config.yaml
n_head: 3
n_kv_head: 3
head_dim: 64
activation: "tanh_gelu"
norm_eps: 1e-06
positions: "learned"
bias: "all"
init_std_qkv: 0.0517
init_std_o: 0.0
beta2: 0.95
grad_clip: 1.0
decay_fraction: 1.0
decay_shape: "linear"
doc_mask: true
train_tokens: 257500000
Each number is 200 + 30 x the weight over its row's rms, rounded and kept within 0 to 999. Layers, rows and columns count from 0. The size before them is the row's rms in percent of the matrix's.

# up: layer 3 MLP up, 768x192, rms 0.162, rows 19-35, columns 0-95
# down: layer 3 MLP down (transposed), 768x192, rms 0.158, rows 19-34, columns 0-95
up19,092,198,216,169,191,206,174,195,195,221,138,164,180,257,248,174,177,240,216,226,209,194,167,225,237,169,124,182,161,197,260,225,223,236,191,168,208,221,194,218,177,193,171,188,252,199,199,181,212,167,206,225,169,189,225,205,147,235,230,180,208,176,178,180,202,124,174,152,219,169,239,155,178,172,247,186,129,195,216,133,230,194,209,199,206,227,237,166,216,208,239,196,188,184,203,173,198
down19,101,185,216,212,171,261,167,178,202,185,216,209,209,190,187,211,290,195,197,220,203,213,239,159,171,195,195,213,232,166,231,264,208,252,213,177,181,218,199,190,214,168,124,163,185,207,210,157,164,217,240,232,193,206,209,126,202,248,208,218,243,186,178,165,162,178,155,216,193,201,241,228,240,213,171,193,230,221,240,188,116,214,208,147,199,252,228,195,161,177,203,148,241,223,161,196,161
up20,111,140,147,231,168,126,196,156,193,149,206,214,182,191,170,178,199,208,209,212,211,195,217,172,211,185,249,199,145,148,196,239,161,163,162,217,210,199,200,184,157,174,230,230,200,181,185,186,195,219,219,157,222,183,191,150,236,176,184,215,209,164,183,209,213,172,193,194,194,151,217,231,166,202,218,212,183,219,181,245,189,194,206,195,149,226,144,215,218,187,154,115,228,195,228,203,224
down20,118,151,204,240,166,161,217,247,193,205,158,204,238,213,165,190,206,179,203,184,253,188,193,174,237,229,188,210,189,154,205,180,153,232,171,191,214,182,233,199,158,194,241,221,204,191,184,156,172,191,207,179,227,248,187,233,196,171,224,201,240,145,225,144,162,198,203,220,183,186,157,195,213,244,214,206,142,225,183,209,254,194,205,239,255,179,203,188,208,213,220,181,170,177,178,200,239
up21,092,240,219,190,232,192,201,188,267,205,206,258,233,212,202,217,187,254,167,195,199,202,174,170,195,200,226,258,158,226,186,206,250,214,246,186,179,173,204,276,171,223,227,169,263,190,238,226,210,189,210,168,228,205,249,179,198,167,204,225,167,173,183,241,222,184,260,173,194,154,208,187,156,185,204,194,207,171,202,218,154,249,206,232,223,178,239,170,194,144,204,212,228,168,203,190,171
down21,094,137,173,183,146,198,198,217,199,190,196,204,186,171,188,219,189,180,184,214,188,242,203,229,189,192,262,181,228,163,215,190,218,201,189,195,235,178,223,188,243,157,209,161,284,214,206,211,184,242,205,186,189,145,172,207,138,171,163,174,221,122,223,154,241,201,241,215,226,175,244,220,230,178,186,226,144,223,204,213,130,183,174,219,189,220,213,212,219,233,161,252,193,181,253,193,148
up22,109,272,192,174,218,183,258,144,197,196,200,196,209,157,193,166,210,222,201,200,187,201,211,187,201,190,188,192,170,215,194,250,241,250,165,177,189,207,187,219,183,274,236,168,221,206,195,215,182,154,225,189,191,152,196,240,188,216,212,198,177,224,198,223,208,223,123,207,250,177,231,176,208,157,253,170,195,202,172,88,223,174,214,208,159,165,195,229,188,209,197,186,219,181,223,211,152
down22,107,210,231,229,239,182,186,220,221,167,201,180,251,247,245,143,218,226,179,236,190,197,155,163,197,168,157,229,198,145,242,149,214,195,214,195,203,232,181,186,180,194,200,200,163,249,148,241,210,126,173,226,254,206,194,212,169,249,208,186,189,183,176,226,202,209,221,199,166,230,259,176,187,267,226,177,193,125,172,218,204,227,218,203,196,248,212,176,193,154,247,233,165,190,198,186,148
up23,115,241,190,177,235,163,206,230,250,205,195,231,178,169,183,182,162,181,182,189,184,127,209,202,195,233,194,264,209,196,215,213,219,163,180,178,196,209,243,169,181,208,208,238,196,220,163,171,199,203,203,185,228,165,281,202,272,222,156,203,239,231,194,269,236,247,230,108,248,227,257,164,172,205,178,202,183,181,217,195,236,255,208,226,222,184,204,195,214,187,194,162,202,231,198,109,212
down23,114,209,163,185,181,228,220,165,183,219,173,194,212,187,185,206,169,176,180,214,219,222,246,181,175,198,200,231,239,196,237,189,276,200,180,225,243,197,190,170,167,222,219,215,225,136,238,204,187,144,202,169,169,229,189,179,221,220,198,185,168,188,187,188,186,203,248,187,252,159,187,212,183,211,173,179,200,208,218,242,170,142,238,154,213,212,223,198,182,182,197,175,213,187,203,213,220
up24,091,163,204,190,183,232,153,221,197,233,213,144,167,179,194,212,158,146,201,216,246,188,193,148,219,202,159,218,228,178,185,171,190,137,210,176,165,214,235,164,182,243,215,192,260,254,194,183,158,136,170,194,194,210,147,229,201,215,169,201,221,167,178,169,209,240,249,268,233,182,216,167,131,204,234,226,178,261,226,232,204,151,164,206,191,202,222,193,159,234,249,181,174,175,205,240,179
down24,090,250,193,233,168,193,167,202,204,266,139,185,234,194,173,194,188,152,197,181,172,210,192,222,222,144,192,164,253,197,251,204,219,193,169,198,212,237,224,181,187,206,221,199,156,189,202,198,204,189,179,237,253,168,222,161,163,216,203,222,187,154,204,191,214,237,211,217,246,197,214,181,168,141,162,164,221,171,248,215,205,182,239,218,185,185,204,241,191,277,187,202,242,253,217,176,201
up25,112,135,189,219,263,201,253,258,204,251,165,199,169,203,247,153,249,189,172,210,153,159,168,190,197,200,248,213,208,168,239,207,169,284,175,219,184,193,155,188,154,177,166,140,174,225,232,190,190,196,182,211,208,165,223,199,199,168,183,176,218,211,187,209,192,228,198,233,176,201,184,219,186,205,197,209,121,210,177,197,240,209,207,179,178,207,228,245,215,205,175,227,216,218,224,175,207
down25,105,227,183,159,224,183,206,162,233,195,200,223,219,213,183,222,235,195,211,239,195,139,240,217,230,204,230,227,189,167,172,236,173,236,210,219,224,184,150,208,156,212,179,182,147,154,225,184,195,149,257,247,149,239,186,200,189,187,196,185,148,182,200,207,222,226,175,224,182,157,261,225,142,184,226,202,186,184,161,163,173,212,229,186,216,170,221,245,208,211,244,169,179,177,252,139,169
up26,093,239,194,198,175,233,202,206,212,185,242,217,208,247,159,202,208,218,176,200,211,180,140,233,222,184,144,209,185,202,187,220,182,161,199,191,210,181,191,205,201,219,173,189,156,171,171,197,214,177,226,164,249,223,304,176,196,164,141,183,199,191,169,232,229,200,199,243,234,163,183,215,204,219,173,256,233,208,148,246,242,232,234,176,199,203,228,181,196,241,217,182,215,203,155,196,152
down26,089,219,200,277,188,209,167,215,216,232,205,158,246,188,280,250,200,194,189,218,193,238,180,175,127,232,205,194,148,185,237,170,225,228,133,204,171,148,186,208,181,172,152,223,210,171,176,227,209,228,272,195,218,229,241,263,197,187,188,209,188,199,142,169,183,236,214,209,250,210,185,175,195,200,212,206,172,205,182,173,168,173,181,201,153,201,191,159,202,251,179,225,200,194,216,155,207
up27,105,236,198,216,245,175,132,232,192,142,193,182,213,206,260,196,177,206,232,234,195,237,222,163,239,177,178,208,185,204,236,261,198,196,223,140,180,183,208,172,214,232,198,151,153,171,198,158,179,175,207,166,184,152,148,182,193,190,163,186,220,186,204,211,192,181,180,189,212,201,191,182,193,178,173,220,221,233,185,207,239,238,191,209,208,145,247,161,190,230,234,197,262,217,125,193,184
down27,098,176,198,181,240,197,230,188,209,183,239,253,206,139,197,132,174,258,199,201,211,151,195,235,174,214,224,131,182,209,216,227,200,236,175,241,221,195,242,187,175,190,247,185,183,166,240,195,188,172,214,204,216,218,193,195,169,178,226,222,166,226,187,171,218,174,224,209,182,234,218,193,202,154,188,249,245,211,184,178,155,193,225,208,218,184,179,191,175,243,151,151,147,181,179,221,190
up28,105,172,180,140,245,221,219,217,167,207,224,198,215,206,239,188,200,194,219,154,157,198,208,239,206,157,230,181,189,211,226,155,207,211,171,223,193,248,235,202,200,254,179,182,198,246,180,226,142,235,216,130,223,103,149,203,234,201,238,195,204,187,246,196,186,198,181,184,208,207,200,193,199,164,231,171,208,179,144,187,225,202,250,211,112,185,169,189,202,149,214,296,201,253,200,182,209
down28,096,186,227,213,210,203,170,182,172,176,192,160,252,222,200,196,183,196,152,223,230,221,212,181,256,173,229,215,140,211,190,205,216,223,193,232,239,212,161,173,243,183,189,247,170,270,184,189,159,227,201,157,203,229,242,208,285,210,209,191,171,171,188,271,225,182,184,238,153,257,189,220,157,226,195,215,196,228,173,197,236,220,187,183,197,219,198,186,236,216,205,211,172,207,156,135,189
up29,099,284,222,259,242,180,176,238,232,222,242,222,173,218,207,177,213,251,168,165,169,234,182,158,255,183,161,278,178,235,172,214,259,180,234,201,151,218,191,209,180,233,176,187,191,197,238,166,178,198,221,244,183,217,184,173,180,191,197,182,178,203,175,236,199,174,191,144,225,189,198,227,249,169,160,200,232,210,195,188,166,189,216,198,190,197,207,188,210,142,234,183,191,183,195,211,178
down29,099,210,231,192,225,204,203,156,210,190,233,216,218,251,170,180,220,230,268,120,167,193,158,241,203,190,201,177,212,194,144,187,147,178,161,215,202,218,159,223,243,201,205,191,206,184,198,224,198,124,210,182,189,220,165,199,159,204,177,179,204,233,267,176,221,185,206,253,172,188,169,192,173,202,201,200,164,227,184,233,229,217,174,228,242,242,198,251,202,178,176,182,224,258,145,239,192
up30,092,170,195,178,181,169,201,188,222,216,210,188,219,194,164,209,221,216,182,208,219,230,223,183,182,209,200,188,218,247,243,201,215,229,183,251,179,189,218,201,220,272,159,157,181,211,146,257,208,242,189,208,241,221,241,197,221,156,204,224,206,205,207,242,145,184,222,150,215,197,145,228,221,114,152,207,252,206,187,202,195,280,196,257,182,187,191,229,214,172,252,207,198,189,187,154,215
down30,089,200,175,170,198,197,256,224,164,175,241,175,214,229,192,206,196,171,202,170,188,234,156,231,211,199,146,194,169,185,210,180,201,189,198,183,207,229,181,208,251,188,224,198,226,209,214,163,204,209,158,228,188,275,178,170,237,154,181,205,202,222,198,247,205,163,257,192,184,158,254,185,229,191,204,266,188,215,268,168,164,246,212,224,208,236,248,203,200,141,226,188,187,212,171,165,234
up31,101,204,207,139,185,198,211,203,147,267,199,181,193,204,228,185,197,206,149,250,185,219,223,205,226,178,165,198,205,180,173,238,170,158,176,222,173,190,220,115,196,213,165,162,253,210,167,208,187,229,218,145,199,183,229,219,175,234,153,246,208,209,210,173,252,197,204,238,234,194,167,192,231,221,156,196,169,208,218,205,229,227,146,154,177,201,203,251,211,226,208,213,171,184,214,197,243
down31,094,167,202,163,169,197,227,194,188,253,256,172,258,202,175,223,180,184,245,254,199,196,222,162,207,166,200,214,166,219,195,210,181,215,191,169,210,222,205,225,202,212,218,195,221,195,221,287,193,164,235,166,189,205,231,190,237,180,184,193,184,168,226,171,197,180,157,176,267,187,170,221,136,221,184,171,188,229,178,156,175,215,233,226,180,216,188,169,198,249,210,184,215,192,169,238,163
up32,102,161,148,201,249,201,221,217,181,205,183,153,199,228,189,199,207,205,198,182,178,258,172,198,221,162,191,203,203,205,222,199,232,217,203,222,169,174,206,166,212,185,198,220,184,243,157,175,167,198,241,179,202,239,165,173,208,197,203,191,221,150,207,148,190,195,176,196,222,192,191,244,243,217,206,235,184,182,210,196,226,213,204,195,144,294,210,253,307,183,238,253,218,275,226,167,184
down32,101,184,166,193,196,226,171,220,126,251,157,167,173,192,207,240,190,235,210,178,215,165,271,234,232,221,192,199,225,172,223,190,190,224,233,229,192,266,187,168,196,243,211,199,170,171,206,164,183,179,201,183,187,208,222,194,210,263,199,170,205,186,209,190,178,164,184,242,241,157,226,247,217,202,179,136,217,173,230,211,197,220,157,190,188,202,201,222,170,252,188,199,252,170,118,186,216
up33,093,140,266,197,220,192,200,206,182,156,263,174,169,182,225,210,215,241,219,173,215,208,214,125,189,187,209,305,222,219,199,234,227,178,228,216,186,183,234,204,217,138,171,252,179,213,194,195,166,165,256,214,182,217,248,192,233,252,217,251,207,224,217,176,223,216,178,165,179,196,208,161,145,208,212,214,229,195,258,179,139,144,212,144,225,217,253,169,190,211,190,212,198,221,199,165,154
down33,096,210,203,192,166,199,241,267,185,186,143,228,178,201,218,187,203,154,253,207,197,219,202,187,169,101,255,217,207,183,211,213,190,185,173,216,226,185,193,208,264,177,208,217,213,196,226,183,183,231,207,224,218,151,232,173,226,190,196,129,186,150,250,153,219,208,192,186,228,200,174,195,201,208,211,196,216,136,230,272,192,202,222,175,215,244,245,158,179,236,172,198,224,208,195,225,194
up34,100,216,185,111,193,212,213,260,204,228,192,180,162,235,200,197,201,214,164,208,172,233,189,175,214,148,222,166,165,143,165,214,185,227,216,181,249,192,228,225,190,186,206,159,223,231,185,227,189,178,227,202,163,213,134,209,278,214,233,187,179,154,226,198,245,222,208,209,252,217,172,215,168,171,181,196,239,224,227,248,220,221,238,211,205,173,159,219,150,220,235,234,273,207,211,206,189
down34,101,182,183,250,205,212,189,229,175,179,221,219,251,200,193,226,198,153,185,244,265,217,248,226,193,217,200,160,189,175,213,173,222,236,205,261,213,251,211,224,135,187,156,234,219,166,160,172,196,227,243,214,172,179,278,170,178,206,206,188,209,195,183,195,178,198,210,250,246,215,245,142,209,195,216,216,238,198,161,187,145,178,239,196,226,184,220,189,168,278,161,196,174,190,206,173,224
up35,100,217,158,161,194,229,204,280,208,226,166,230,231,251,212,172,222,184,211,187,178,142,265,191,217,118,203,217,175,253,193,171,213,185,205,228,182,200,194,215,195,184,175,142,199,148,210,205,151,176,173,221,215,217,261,209,220,207,202,154,222,162,153,144,193,163,202,214,203,175,158,194,202,219,180,214,192,205,213,207,204,250,236,178,191,203,282,165,200,205,167,172,206,214,252,173,155